Part of a small language model's weights: vocabulary 21705, untied embeddings.
Each number is 50 + 12 x the weight over its row's rms, rounded and kept within 0 to 99. Layers, rows and columns count from 0. The size before them is the row's rms in percent of the matrix's.

# layer 10 MLP down, 384x1536, rms 0.101, rows 215-269, columns 1152-1279
131:24 57 35 46 37 63 49 54 46 48 53 60 43 62 43 57 56 58 55 46 58 54 62 30 50 70 48 62 51 70 59 37 58 53 43 45 44 55 53 57 49 39 75 56 36 70 63 27 42 49 46 43 67 62 62 75 64 52 67 40 47 62 42 00 51 32 64 39 16 45 34 55 45 58 23 56 69 59 54 55 21 54 29 31 57 44 61 43 49 45 62 67 50 51 50 64 27 50 55 65 63 59 49 43 40 60 55 65 56 55 56 47 37 39 50 46 57 41 62 42 66 46 63 49 59 55 65 42
101:38 41 41 50 54 59 79 53 54 57 44 48 46 57 48 42 45 34 46 60 40 57 50 53 42 35 48 43 56 62 50 39 48 59 58 31 42 58 60 39 48 74 46 44 53 57 46 48 36 62 54 54 53 51 43 31 46 54 36 58 50 51 34 66 42 64 72 45 46 61 45 46 55 58 47 54 43 37 69 42 32 67 53 42 53 43 46 48 56 35 72 59 54 65 56 53 46 40 35 47 58 43 43 43 50 48 44 41 35 37 74 55 21 42 51 63 47 41 56 61 70 40 45 46 41 65 47 58
100:41 67 43 58 37 49 69 47 46 57 56 26 43 66 33 49 56 42 37 56 63 37 64 58 46 30 54 81 40 34 57 58 37 57 17 30 48 36 47 44 43 46 52 40 22 31 45 39 58 65 46 49 50 31 39 44 40 29 50 65 34 75 37 67 67 57 61 54 44 51 53 60 46 24 55 52 35 79 37 27 46 42 59 56 45 57 38 52 30 50 55 51 38 48 54 50 54 60 55 32 49 43 54 37 28 60 48 56 36 50 33 62 32 64 55 58 65 49 46 46 53 38 41 39 66 38 47 64
104:57 54 48 43 30 52 48 60 48 44 65 27 52 46 62 75 44 53 59 24 33 43 59 29 51 27 19 28 66 58 71 34 52 37 48 55 32 54 49 77 67 56 36 51 43 58 68 42 60 40 31 40 43 49 23 31 50 64 55 52 40 47 37 60 44 47 51 36 46 55 55 52 57 33 58 73 65 66 44 43 48 37 33 62 27 55 64 62 51 63 44 57 32 27 40 58 38 49 41 59 63 43 37 49 66 53 48 47 30 44 32 41 53 40 39 48 56 41 62 60 49 43 31 52 54 49 48 60
103:46 54 34 41 43 41 52 57 51 57 64 52 54 52 52 37 36 54 35 48 27 74 58 43 67 57 35 39 78 68 50 43 29 48 39 42 75 60 40 48 62 35 26 56 51 43 30 41 27 47 53 66 66 44 38 67 68 49 76 50 47 69 40 74 62 32 41 32 42 62 53 44 61 39 64 57 41 49 55 70 58 51 29 64 43 50 46 57 56 58 55 61 51 35 85 47 50 45 37 32 35 52 46 55 42 42 47 47 50 47 68 28 55 45 50 62 60 40 37 70 73 33 53 58 60 60 59 55
098:61 49 51 38 60 50 52 47 42 39 31 66 51 43 52 60 45 46 35 61 47 60 46 75 50 48 47 67 77 42 61 49 61 51 76 71 38 47 65 45 36 35 34 55 50 44 68 47 54 57 64 45 55 77 45 64 37 24 53 69 61 49 44 48 48 58 36 44 51 63 81 67 51 47 43 45 55 68 39 53 49 50 67 61 38 36 45 42 58 43 29 27 78 42 49 87 69 53 57 54 23 66 43 37 50 71 58 58 44 56 45 61 64 65 57 60 46 71 49 59 55 65 59 52 26 42 61 55
102:45 54 54 59 45 46 57 38 42 69 64 42 65 40 27 50 60 59 73 62 71 53 69 40 56 46 49 50 46 53 48 45 22 33 31 55 39 61 38 61 44 45 69 61 47 44 57 52 37 52 67 48 56 44 64 42 55 60 41 38 55 49 55 52 55 55 13 59 61 49 45 47 62 39 33 54 42 54 51 59 50 49 43 36 44 74 49 44 54 45 48 52 18 46 56 52 49 50 65 45 45 56 46 57 54 42 39 51 61 41 61 46 58 64 38 49 50 54 68 42 52 67 52 51 42 68 57 57
100:47 31 51 50 51 53 66 57 44 50 37 56 43 47 36 46 61 46 56 37 70 57 48 34 54 57 55 61 59 52 53 55 56 59 45 46 52 62 45 45 53 56 75 51 39 60 46 45 68 59 44 25 52 54 52 24 51 47 58 35 61 52 51 61 62 34 30 64 41 49 40 56 61 70 58 50 47 52 49 70 61 71 59 46 61 59 53 39 51 40 84 43 28 74 46 66 47 46 72 40 43 43 27 50 73 38 41 35 59 70 70 51 48 53 59 49 60 37 36 56 37 53 48 39 78 49 44 61
104:34 59 43 52 51 56 63 38 28 56 60 61 46 49 60 41 52 40 51 50 60 60 34 44 68 53 47 53 50 53 46 57 27 60 70 47 21 50 37 59 65 63 39 77 37 43 49 65 57 42 51 17 42 79 52 62 58 37 29 51 47 68 51 52 46 46 47 79 55 45 29 65 64 42 52 69 52 52 53 36 46 61 39 58 47 44 30 53 58 46 67 63 62 65 47 33 59 53 64 51 36 43 51 57 41 61 32 54 54 60 50 53 33 53 38 47 51 52 67 45 50 23 60 73 56 41 54 50
100:69 65 70 31 62 34 44 45 44 36 53 45 33 54 61 61 30 39 51 66 55 64 35 46 52 55 40 45 71 61 49 72 58 50 61 61 31 37 50 36 31 51 20 53 49 65 71 46 80 45 63 37 70 55 54 52 45 61 45 40 32 37 58 50 36 32 54 64 42 63 58 71 46 63 76 54 52 52 49 25 88 57 55 49 49 41 60 67 62 42 63 56 30 47 66 38 59 71 53 54 66 46 57 32 51 52 54 45 44 56 43 54 39 79 57 52 42 56 57 37 60 74 63 32 58 46 19 55
100:78 47 60 69 65 41 43 67 52 44 41 22 53 40 47 38 69 48 58 26 70 50 31 57 62 49 33 51 73 44 60 55 42 56 58 47 60 47 38 55 36 47 54 40 60 48 39 35 29 60 53 41 62 70 45 79 59 53 53 36 57 47 29 46 60 59 35 61 29 58 50 45 36 59 53 42 59 48 04 54 55 42 38 66 48 56 54 47 39 43 35 38 66 44 55 69 35 54 46 79 42 39 64 51 64 65 47 47 47 48 54 41 40 57 33 45 60 34 57 53 53 34 28 70 43 42 51 45
103:40 52 72 57 44 31 40 69 56 55 68 23 73 36 57 62 38 40 29 53 47 39 86 33 46 58 56 60 42 40 44 71 42 34 44 60 59 81 61 53 43 42 80 43 40 40 59 67 55 56 60 49 74 53 55 64 51 39 31 58 47 55 50 36 58 45 38 65 46 48 56 41 43 47 44 36 62 41 53 81 52 56 48 50 37 39 47 48 61 58 60 57 40 76 52 80 44 66 54 52 24 63 24 44 50 34 55 39 44 67 52 57 39 68 55 58 49 50 60 62 58 41 67 35 60 61 54 44
100:52 56 45 60 41 23 25 48 39 60 50 40 49 52 62 68 18 46 39 57 23 55 46 71 53 49 29 40 53 54 40 40 41 60 48 61 65 46 46 46 40 60 43 37 49 55 48 59 38 59 64 39 53 51 39 45 49 65 61 43 40 56 55 64 36 37 33 56 58 49 56 40 24 37 45 60 59 50 41 76 41 43 69 73 60 38 36 50 45 54 55 51 46 45 50 66 40 49 53 69 49 21 52 46 60 51 58 39 49 50 51 47 52 48 59 55 54 41 45 69 32 63 34 45 56 42 37 31
095:27 45 76 49 56 55 50 46 73 59 55 46 60 38 50 42 64 57 54 36 24 57 44 50 33 45 81 47 37 62 48 52 45 36 52 49 76 67 57 47 22 52 58 49 53 25 59 57 24 43 44 71 59 48 45 52 71 46 60 53 39 50 62 39 34 67 69 28 62 45 50 65 52 34 43 67 37 32 50 54 45 43 56 47 47 31 57 65 60 66 67 27 43 44 51 33 23 58 66 35 53 44 51 36 58 58 64 59 59 43 37 45 24 50 38 53 45 53 45 60 35 70 56 25 60 56 59 45
100:48 68 42 68 35 38 66 32 54 35 65 39 59 60 49 42 48 45 47 68 41 44 56 49 58 55 55 47 57 33 46 47 22 35 37 42 23 67 43 47 29 37 40 48 54 53 62 34 54 44 44 27 36 53 43 74 67 39 31 57 19 37 35 67 20 48 65 56 33 39 55 33 54 55 36 51 42 43 45 59 46 49 35 30 51 71 43 55 53 52 49 33 64 48 55 42 23 47 53 48 47 44 56 31 61 45 33 45 38 49 50 57 38 61 43 63 72 48 52 49 70 35 64 65 48 54 30 62
101:43 31 71 57 18 56 59 43 42 35 50 47 54 46 55 23 64 55 58 49 46 40 50 27 53 76 66 56 66 42 49 59 53 89 46 59 31 57 30 42 50 65 37 37 45 65 41 45 65 58 58 61 45 40 51 34 60 31 39 21 42 45 48 41 59 51 58 51 41 62 70 50 51 53 64 75 31 56 57 53 53 42 53 52 45 44 62 55 53 46 65 35 40 77 39 59 43 36 59 38 57 55 58 42 58 50 56 56 42 51 45 43 36 63 64 61 53 29 45 48 51 65 45 69 56 27 61 51
099:71 37 45 65 36 44 39 55 40 34 61 43 64 72 61 49 45 51 54 41 44 40 52 42 53 52 53 68 48 50 54 65 39 50 48 83 88 58 49 74 42 51 64 35 66 40 86 41 61 43 29 64 46 41 28 60 58 61 65 38 58 53 45 62 68 49 57 63 27 72 42 48 59 61 63 63 55 67 34 50 42 52 63 42 45 49 48 65 47 64 57 52 68 39 43 61 51 39 76 64 57 61 36 64 55 47 59 47 69 31 62 46 32 56 51 52 21 64 55 62 38 66 57 41 41 55 45 57
099:60 65 64 46 49 56 35 51 59 62 64 34 53 57 57 33 56 51 35 20 58 59 53 47 50 38 58 61 44 46 50 43 60 47 40 51 71 36 45 32 46 45 52 47 45 52 40 70 52 49 60 44 64 66 57 42 42 69 56 46 61 74 57 46 56 45 46 38 31 27 44 51 34 66 43 71 49 42 57 47 53 62 49 43 37 42 36 35 75 25 43 66 50 55 41 43 68 34 56 79 54 56 50 78 50 72 29 39 48 65 46 64 48 24 45 85 52 52 49 63 50 40 36 64 31 52 59 58
100:53 71 38 40 48 46 50 41 43 66 53 38 30 50 38 51 76 51 44 41 38 56 43 40 49 63 36 68 47 45 49 53 58 39 51 54 74 33 53 70 67 42 48 58 24 44 50 51 47 63 45 53 39 50 63 40 45 69 68 57 62 46 75 53 47 55 53 43 55 72 70 68 45 63 45 58 61 60 53 57 40 44 61 49 48 46 56 50 68 61 53 54 51 35 63 50 38 60 63 53 48 51 52 45 73 57 71 57 45 59 40 61 58 60 47 54 57 36 69 49 63 48 57 53 62 54 42 40
097:29 60 48 58 37 63 41 41 70 52 35 52 47 45 71 60 38 39 61 58 43 27 49 50 62 55 40 44 59 68 45 61 46 53 75 55 59 60 43 40 46 53 39 43 44 53 30 42 52 66 45 53 46 68 47 50 46 52 40 50 47 60 41 35 69 69 55 61 33 41 46 39 68 37 59 31 46 50 55 48 53 54 67 44 61 57 49 54 37 30 43 52 55 67 62 58 51 50 51 56 60 62 52 35 38 56 46 59 51 51 73 49 46 43 38 33 49 57 34 63 40 73 39 54 38 57 26 63
098:73 36 50 59 57 53 35 53 51 51 60 60 62 51 40 40 48 54 65 22 39 34 58 73 63 48 60 67 51 68 42 45 41 65 71 43 34 38 48 63 55 51 62 60 25 37 35 40 59 40 58 70 41 35 59 50 62 41 71 42 57 42 70 61 24 57 63 48 51 57 57 48 43 42 39 39 51 51 60 34 58 68 56 51 69 46 51 42 51 29 46 67 27 57 52 33 41 67 54 59 45 64 55 65 39 50 47 45 54 58 67 53 40 54 60 57 40 69 62 51 32 47 55 41 43 64 52 52
099:44 80 58 46 43 48 50 41 48 45 45 49 55 53 28 35 35 44 67 45 49 30 37 47 65 64 64 35 69 33 38 35 34 58 47 65 37 72 56 57 46 60 62 61 38 47 39 52 60 37 81 57 60 63 53 58 27 44 76 59 30 52 41 54 89 37 46 60 51 66 68 49 62 45 28 42 60 50 67 35 60 70 75 46 61 30 55 51 64 44 59 55 53 56 56 42 66 56 52 50 53 51 66 54 60 46 49 50 48 51 63 52 61 45 40 61 63 58 58 43 61 26 40 44 61 62 57 28
099:49 43 41 55 73 53 50 49 35 45 50 73 52 50 53 45 55 55 47 50 54 61 66 29 60 71 57 63 37 26 60 80 34 56 63 47 19 49 39 74 47 58 42 41 54 68 47 46 38 51 59 34 35 67 47 41 43 31 54 54 44 41 46 64 50 60 46 51 54 51 44 15 67 39 61 45 35 44 48 33 53 51 50 56 36 61 48 56 60 48 74 43 58 70 43 71 58 25 60 57 46 46 51 41 64 56 22 57 60 31 52 50 38 76 59 39 53 50 70 57 55 44 62 66 29 47 42 47
099:46 39 52 53 19 41 50 33 55 51 43 44 47 33 52 49 38 44 54 60 54 34 63 67 44 23 59 54 58 37 47 30 38 64 57 40 59 63 64 47 66 60 47 64 69 52 50 56 49 58 39 52 44 43 41 70 40 69 48 28 35 58 57 31 40 57 59 45 42 21 68 73 50 50 47 57 46 51 56 56 41 42 48 51 52 37 57 48 51 65 42 74 54 40 48 34 13 53 55 58 53 42 47 44 63 60 69 36 46 47 41 51 57 37 47 47 46 56 50 23 09 51 38 43 49 35 46 59
098:55 37 55 65 27 52 46 52 50 19 59 28 50 65 63 59 34 47 53 26 51 61 52 60 45 35 43 40 48 62 38 56 70 57 51 47 52 58 47 37 59 56 59 63 47 58 52 64 53 47 43 60 42 46 42 41 54 71 50 43 42 41 48 52 26 39 68 50 46 54 39 43 50 46 19 56 39 56 53 38 51 45 54 46 32 50 71 68 61 60 45 56 40 57 32 50 54 48 27 43 61 41 52 33 60 55 33 61 78 55 62 62 54 53 58 58 27 54 44 58 38 54 39 62 35 38 81 51
100:60 41 40 53 66 33 37 33 67 64 51 63 61 41 40 51 41 60 18 50 48 45 63 65 57 56 61 46 68 42 46 50 56 39 40 29 57 40 36 38 69 74 46 66 35 46 49 64 51 68 45 47 43 50 56 73 77 38 54 46 49 59 45 44 62 22 45 42 41 52 35 50 50 35 43 36 55 64 16 28 54 30 64 62 24 43 39 52 51 43 68 57 40 45 31 47 47 41 52 53 55 53 43 47 40 29 47 41 61 50 65 60 53 50 70 68 55 56 45 52 37 42 32 46 72 48 64 46
102:52 61 35 55 29 27 47 64 52 37 52 63 54 47 56 52 69 46 46 46 50 47 55 65 51 36 55 43 59 45 61 52 50 57 57 29 68 52 72 59 69 58 29 31 63 62 44 53 43 47 64 59 37 39 62 51 52 52 57 50 63 50 65 38 45 31 30 51 50 29 46 48 64 42 66 62 51 72 70 54 68 70 33 18 65 49 50 74 52 49 55 37 68 49 54 56 32 40 59 54 50 48 68 46 57 47 32 66 42 57 62 37 53 57 67 72 65 46 48 62 60 49 49 59 60 50 75 35
101:47 68 49 27 48 44 67 43 54 25 49 53 64 52 41 54 40 29 48 52 66 47 45 39 49 42 48 54 49 62 49 59 45 55 66 31 34 71 50 45 58 47 57 61 44 67 30 46 60 52 63 26 64 53 48 32 44 41 51 51 55 56 62 62 66 41 49 29 40 57 47 54 55 36 36 54 67 65 44 44 55 53 32 36 55 63 42 51 46 33 45 25 69 49 71 22 61 47 17 67 40 57 63 53 60 61 48 45 43 41 55 52 63 52 57 31 43 63 36 40 42 56 53 34 52 47 49 74
097:70 49 23 55 57 33 62 49 37 51 44 36 41 50 44 41 51 62 49 55 49 47 50 85 58 58 43 63 29 54 55 62 67 41 53 38 46 37 53 47 36 74 59 58 54 58 42 50 45 45 36 52 67 53 27 51 46 47 54 57 47 56 30 65 61 65 47 23 27 53 51 44 50 60 53 47 49 40 57 30 46 44 36 42 44 47 37 53 33 48 56 49 07 31 47 59 59 30 54 48 43 32 40 62 45 58 53 41 43 62 30 51 43 65 57 48 29 41 24 41 80 65 52 56 49 35 44 50
105:54 60 11 66 53 58 43 57 49 50 53 26 58 82 48 43 57 43 47 59 49 46 61 48 55 48 64 30 44 39 72 52 79 42 55 50 50 47 56 44 31 53 35 59 46 66 31 55 57 37 44 42 32 53 60 63 25 58 53 52 51 35 45 73 48 72 57 58 55 48 48 44 43 34 43 50 59 64 27 50 27 62 36 62 41 54 61 46 47 48 49 41 53 48 65 43 45 60 30 53 49 60 44 38 42 33 38 66 44 47 34 54 40 34 46 29 53 64 33 58 58 64 30 63 44 59 67 46
102:52 54 55 39 39 46 47 72 33 40 38 54 57 56 57 72 31 62 49 49 40 59 51 66 43 56 48 67 59 62 52 57 44 42 37 41 42 44 57 57 55 50 60 47 44 39 49 42 52 63 38 45 41 64 49 52 51 54 50 53 36 74 58 58 47 54 36 62 74 57 63 56 51 66 59 59 50 67 61 60 51 36 50 54 43 40 53 45 55 77 57 70 74 57 48 44 48 64 56 75 46 38 44 49 66 54 43 49 60 47 54 24 33 52 55 49 67 38 45 44 50 76 40 59 49 50 53 46
110:49 53 61 55 42 42 80 44 52 48 42 73 42 37 50 49 38 55 45 77 47 32 47 85 54 41 53 52 44 44 54 46 51 55 64 60 18 36 44 50 38 59 50 49 41 65 64 47 46 40 54 61 69 57 52 30 67 55 46 79 20 48 50 56 60 44 28 50 49 47 38 39 36 58 49 66 38 53 63 68 41 70 62 47 58 52 66 50 45 43 71 60 33 56 57 62 34 42 65 70 48 61 53 46 71 47 42 76 58 38 51 40 55 50 34 64 51 41 54 52 23 27 51 53 43 47 46 35
099:67 20 45 57 61 54 52 57 69 40 61 57 42 78 62 67 34 48 54 60 40 40 59 39 34 47 51 31 33 42 63 76 37 60 52 55 58 36 78 39 46 42 53 48 50 31 37 73 34 45 69 35 58 71 38 55 45 65 48 77 32 57 60 35 62 50 46 52 63 70 47 49 50 56 34 52 54 44 42 48 60 43 36 56 50 44 66 43 49 47 47 58 55 58 46 61 72 43 55 64 48 44 26 86 44 38 49 62 58 20 56 40 45 43 65 58 32 50 31 42 69 40 54 67 70 52 47 42
099:46 46 34 44 45 29 40 60 48 43 44 45 36 57 53 51 61 42 60 63 53 96 48 66 47 45 36 51 53 50 40 65 53 60 50 58 46 52 56 37 46 48 30 43 46 42 48 36 58 58 62 53 46 62 63 57 55 61 34 65 43 56 61 50 48 53 35 38 59 39 48 23 45 28 36 60 48 55 45 49 37 26 52 39 45 52 23 43 56 52 50 67 41 55 60 56 48 43 54 44 48 48 60 37 54 47 36 43 39 64 60 57 29 48 55 31 41 40 45 56 41 23 43 52 64 51 38 51
102:53 33 55 39 60 31 59 55 39 65 61 59 37 45 41 46 57 63 61 31 54 25 72 70 31 57 52 50 37 53 59 15 36 50 44 51 73 54 54 52 56 34 30 59 57 45 44 28 67 63 37 40 40 60 54 72 59 46 47 56 38 53 49 66 77 35 53 60 37 62 62 57 53 54 50 56 71 49 30 48 57 34 71 55 56 43 43 67 32 43 58 62 31 51 49 52 35 44 64 89 61 36 55 47 51 54 37 48 28 56 64 56 43 51 40 37 63 45 47 25 58 60 40 57 49 61 59 56
099:51 55 59 38 64 37 46 57 49 34 36 23 51 45 53 58 40 44 50 30 57 46 53 23 47 46 56 43 46 46 56 44 62 53 72 67 39 41 52 42 55 43 71 65 46 53 56 40 70 70 38 52 24 51 48 47 37 59 40 42 50 44 56 45 33 56 62 44 27 54 52 77 53 60 33 54 63 37 42 56 41 51 51 63 48 51 68 58 57 53 45 49 59 69 66 49 38 53 59 57 54 45 49 61 45 44 47 50 36 38 25 23 36 43 48 16 60 58 55 42 52 33 48 67 33 55 47 57
099:54 61 44 38 38 48 48 38 76 48 54 52 40 73 39 34 47 48 51 47 45 40 54 45 35 40 47 63 63 35 50 33 65 58 42 58 58 41 42 47 66 71 54 54 58 52 44 55 64 67 61 53 47 53 44 40 27 65 54 46 38 58 50 41 52 59 46 41 57 50 55 55 62 48 29 32 62 70 59 39 39 35 61 39 41 45 29 73 50 39 62 71 73 52 25 44 47 39 45 40 47 48 31 31 50 49 29 51 62 43 84 79 43 43 53 34 48 57 36 59 49 44 62 26 70 51 28 28
100:55 50 58 51 71 35 63 55 54 54 62 38 30 52 46 42 71 48 56 55 77 50 49 38 40 53 44 49 68 37 61 62 62 58 54 53 53 32 38 56 50 66 54 48 59 17 44 42 44 55 52 50 39 52 50 48 43 62 59 44 52 59 42 52 53 37 48 46 43 58 56 64 33 60 64 52 59 47 52 39 52 43 45 65 56 57 43 56 46 57 46 50 60 63 48 70 64 41 55 59 58 36 24 78 59 42 52 49 44 75 58 61 27 27 32 26 56 44 38 37 47 57 67 45 43 60 70 51
102:49 29 77 51 54 45 63 50 34 60 39 62 28 44 27 60 48 37 45 54 83 46 41 60 79 40 35 45 59 54 50 49 31 43 63 49 67 29 51 50 48 48 47 42 53 56 41 59 52 53 49 28 33 55 57 28 41 41 53 60 54 35 33 54 70 47 51 50 49 42 53 70 58 48 51 70 34 44 50 54 72 54 40 39 69 38 50 36 32 46 54 63 56 54 47 41 69 62 56 36 53 30 40 50 51 71 40 63 76 25 35 55 43 32 55 62 48 51 64 47 56 49 45 56 30 67 64 58
099:46 69 48 65 44 40 56 57 46 66 52 60 31 53 70 58 71 56 59 63 23 46 68 72 43 62 61 62 43 36 47 21 74 24 50 60 19 38 61 28 61 58 69 65 36 70 56 75 58 45 71 58 33 32 30 49 68 57 34 56 51 56 83 50 43 47 39 65 51 34 30 41 42 39 44 39 42 54 59 39 54 52 52 54 51 41 61 26 64 40 54 63 36 59 65 48 39 61 56 60 40 48 42 53 48 58 40 34 58 50 65 64 52 49 60 44 60 71 31 69 68 62 42 56 21 55 50 50
097:54 42 50 53 39 53 63 37 48 57 66 44 39 50 38 51 41 57 48 44 43 30 48 52 58 54 39 40 56 40 59 58 43 55 59 68 66 45 36 41 53 62 39 36 61 54 67 40 38 69 61 39 45 78 23 65 47 45 50 72 46 53 57 55 52 38 47 56 51 52 35 40 64 24 42 53 46 71 55 56 54 33 33 55 38 57 27 47 45 50 41 34 30 63 44 49 47 75 27 30 67 34 74 66 57 49 71 46 65 67 58 56 65 44 64 44 82 50 41 62 39 53 52 39 48 61 34 34
099:45 62 66 74 54 46 31 52 48 49 51 41 49 28 68 48 40 38 56 34 40 71 45 64 57 36 42 46 53 44 54 47 33 62 46 46 16 32 41 49 36 40 69 43 46 45 46 49 58 69 52 42 52 47 47 66 58 64 51 57 45 21 48 38 53 52 52 34 58 48 19 56 58 63 62 40 56 39 31 54 70 62 65 75 44 54 29 49 56 71 47 53 47 66 40 65 71 45 55 63 60 35 63 43 59 58 36 53 66 52 76 31 62 62 50 61 47 45 67 65 44 40 40 17 41 59 29 59
100:73 47 47 43 33 49 56 70 64 39 35 67 58 45 58 49 75 45 39 53 32 51 45 49 51 50 59 28 36 57 37 52 65 48 33 43 42 53 30 52 58 65 52 52 62 53 31 58 46 71 44 60 59 50 43 62 53 40 48 52 39 50 51 43 45 38 70 51 36 70 65 38 49 48 54 65 40 38 53 60 59 61 36 65 68 61 19 62 58 47 39 51 34 51 51 42 56 61 67 47 44 41 35 51 58 49 44 36 48 50 56 32 52 40 47 56 65 59 40 55 37 40 39 35 47 61 57 30
103:43 31 54 50 51 49 62 50 61 36 42 42 78 42 65 47 49 52 50 46 44 53 58 24 31 34 50 54 46 80 32 53 64 48 51 47 41 34 54 54 42 50 75 54 34 44 59 44 52 16 62 47 59 31 50 62 48 69 65 35 64 55 41 50 61 44 48 45 55 78 61 45 38 53 40 33 55 45 40 50 36 63 44 46 61 32 43 64 74 43 35 25 60 40 58 36 46 51 44 43 45 47 43 45 57 48 59 48 61 72 49 34 49 56 75 39 41 36 45 40 38 26 79 54 54 38 47 64
097:43 68 66 59 70 46 33 36 52 41 65 46 52 58 80 41 39 45 53 51 49 59 52 49 26 61 53 52 36 51 22 50 55 54 46 49 66 48 48 24 52 32 36 25 48 36 53 51 45 45 28 36 55 49 41 45 58 32 51 59 57 55 55 46 42 46 62 55 41 54 47 37 37 36 53 49 43 51 59 39 52 57 50 50 58 61 71 50 60 54 54 45 40 40 65 53 48 62 54 64 60 56 54 44 63 50 44 52 59 57 54 49 60 48 52 70 59 63 61 63 75 66 52 66 44 38 55 67
100:54 26 35 54 50 59 50 46 61 66 51 60 56 40 40 42 50 56 29 38 54 44 37 49 30 51 58 53 67 40 29 61 56 57 49 45 59 47 38 48 63 47 78 85 67 57 48 24 48 45 65 59 48 34 61 50 57 34 30 28 71 52 44 76 47 33 48 35 66 66 73 60 43 53 69 50 33 37 72 32 51 47 67 67 49 65 37 64 25 62 23 65 35 34 36 66 70 47 39 38 44 54 42 51 35 31 47 69 46 54 68 56 44 05 49 35 69 51 54 58 66 59 44 53 26 55 55 52
099:43 63 63 64 42 26 58 43 47 58 50 63 65 67 38 40 53 54 58 50 41 65 39 26 48 50 67 57 79 45 53 59 58 39 65 70 41 69 58 65 52 41 32 45 49 17 58 49 54 32 43 53 55 42 34 68 62 78 62 49 75 55 54 52 56 36 50 85 45 77 77 37 48 49 41 37 48 39 47 64 64 34 55 60 61 48 52 41 51 52 31 63 57 62 51 38 48 60 56 55 39 57 40 54 43 60 57 46 52 44 41 71 62 52 45 32 76 64 45 58 66 54 43 45 53 53 58 82
096:50 48 46 63 53 35 62 70 66 39 65 76 52 33 52 51 39 54 67 47 43 50 44 51 60 75 47 49 45 41 57 44 53 39 49 09 68 45 57 67 68 49 37 33 57 51 19 54 63 62 65 45 65 46 64 52 52 39 51 59 48 67 40 61 46 36 36 63 45 63 66 49 53 70 42 52 30 48 52 23 47 69 59 42 69 60 56 43 58 54 71 36 49 33 61 45 41 41 69 31 65 24 68 60 51 44 45 52 71 54 51 46 44 63 56 49 76 26 59 58 20 43 47 55 65 42 58 35
098:70 33 45 56 54 36 57 54 34 38 31 62 39 33 78 61 35 44 50 59 46 59 44 42 65 37 34 48 14 48 57 38 54 55 56 55 47 66 46 49 33 53 77 38 72 41 74 44 50 44 26 55 49 38 65 61 78 66 63 70 50 40 66 39 47 45 70 51 55 48 35 54 51 50 63 55 29 42 55 34 48 57 54 61 46 53 47 61 61 45 37 49 50 61 53 55 43 61 60 48 59 44 61 59 44 47 58 65 58 55 27 47 53 62 50 56 42 40 38 50 39 31 50 50 57 39 68 64
096:73 52 63 60 46 56 51 40 36 34 64 77 44 53 50 64 50 57 42 47 44 46 39 78 60 66 53 42 53 77 60 60 41 47 63 44 64 49 62 44 46 57 37 68 43 57 69 63 53 29 49 47 69 62 46 35 79 45 48 40 58 63 48 60 78 56 33 63 42 47 38 62 52 46 50 47 35 50 49 40 49 52 54 37 57 73 50 50 37 57 49 55 72 51 76 36 65 74 44 34 52 29 56 50 69 44 58 31 48 58 33 56 50 39 26 46 47 38 32 52 36 39 39 60 51 47 27 54
099:78 47 70 43 66 43 71 61 35 50 30 57 61 55 54 45 52 33 38 59 50 76 69 58 48 58 61 43 52 50 43 55 33 46 38 44 44 53 57 39 23 50 49 63 61 30 68 70 59 43 38 53 51 55 43 53 43 49 56 68 66 40 46 72 63 45 39 37 55 32 54 52 40 55 53 56 51 49 59 65 66 62 56 33 50 58 36 42 47 46 65 66 41 34 62 53 61 46 27 40 76 63 56 58 41 36 46 29 65 23 58 50 56 47 66 70 64 46 49 76 53 61 50 55 37 44 59 49
097:57 41 56 25 64 55 52 52 35 51 41 53 52 29 59 57 74 44 80 40 56 71 51 29 39 53 51 59 83 60 33 37 43 38 60 41 44 35 25 49 34 54 57 45 40 41 60 55 20 40 28 29 40 47 69 74 45 20 36 44 27 56 42 53 33 65 48 64 30 63 50 63 47 42 48 60 31 55 30 48 49 39 79 63 71 50 43 53 55 59 35 46 49 55 63 55 51 61 49 50 49 47 67 61 42 48 39 59 40 52 59 60 38 56 65 41 63 54 42 43 72 50 57 44 51 56 54 60
099:46 34 68 50 40 48 53 48 37 57 35 55 45 48 25 56 44 52 58 48 54 38 40 45 53 48 55 39 42 42 55 62 63 23 63 52 45 50 30 41 17 63 52 50 51 52 47 58 54 49 51 51 35 46 59 40 71 53 46 16 77 31 39 30 39 35 49 54 71 61 36 49 63 58 40 22 46 27 37 43 52 62 53 67 41 17 35 64 46 44 67 53 30 80 49 65 40 48 70 67 54 42 67 78 47 57 32 67 74 40 77 39 46 52 41 50 50 41 60 28 27 33 42 52 56 50 46 67
103:45 65 61 54 56 41 44 49 41 46 55 58 41 44 41 60 32 44 43 52 66 61 59 61 52 39 50 61 45 47 50 44 40 64 52 66 35 57 35 50 64 32 30 75 70 51 57 48 56 71 65 54 43 48 47 57 28 60 37 50 52 69 31 64 40 57 39 43 62 63 68 46 52 55 67 63 49 62 68 55 64 50 50 37 45 38 63 58 42 60 53 50 57 59 53 58 60 43 65 41 64 88 47 55 53 62 59 56 34 50 54 62 51 40 72 43 68 49 34 37 41 54 59 38 40 68 59 36
103:50 42 54 62 44 55 33 28 34 47 27 77 58 73 68 61 53 41 47 58 42 51 36 60 54 41 42 67 39 25 63 26 53 52 49 64 43 57 41 43 56 47 48 36 56 53 44 43 33 47 43 29 58 49 47 42 81 50 22 38 59 51 41 50 42 56 38 53 29 50 47 46 24 67 55 46 51 59 52 57 49 47 53 41 27 70 40 66 44 50 44 34 41 66 53 49 55 40 68 51 57 56 72 23 46 49 38 52 47 61 40 56 61 43 55 49 39 52 32 42 37 52 49 54 46 53 48 45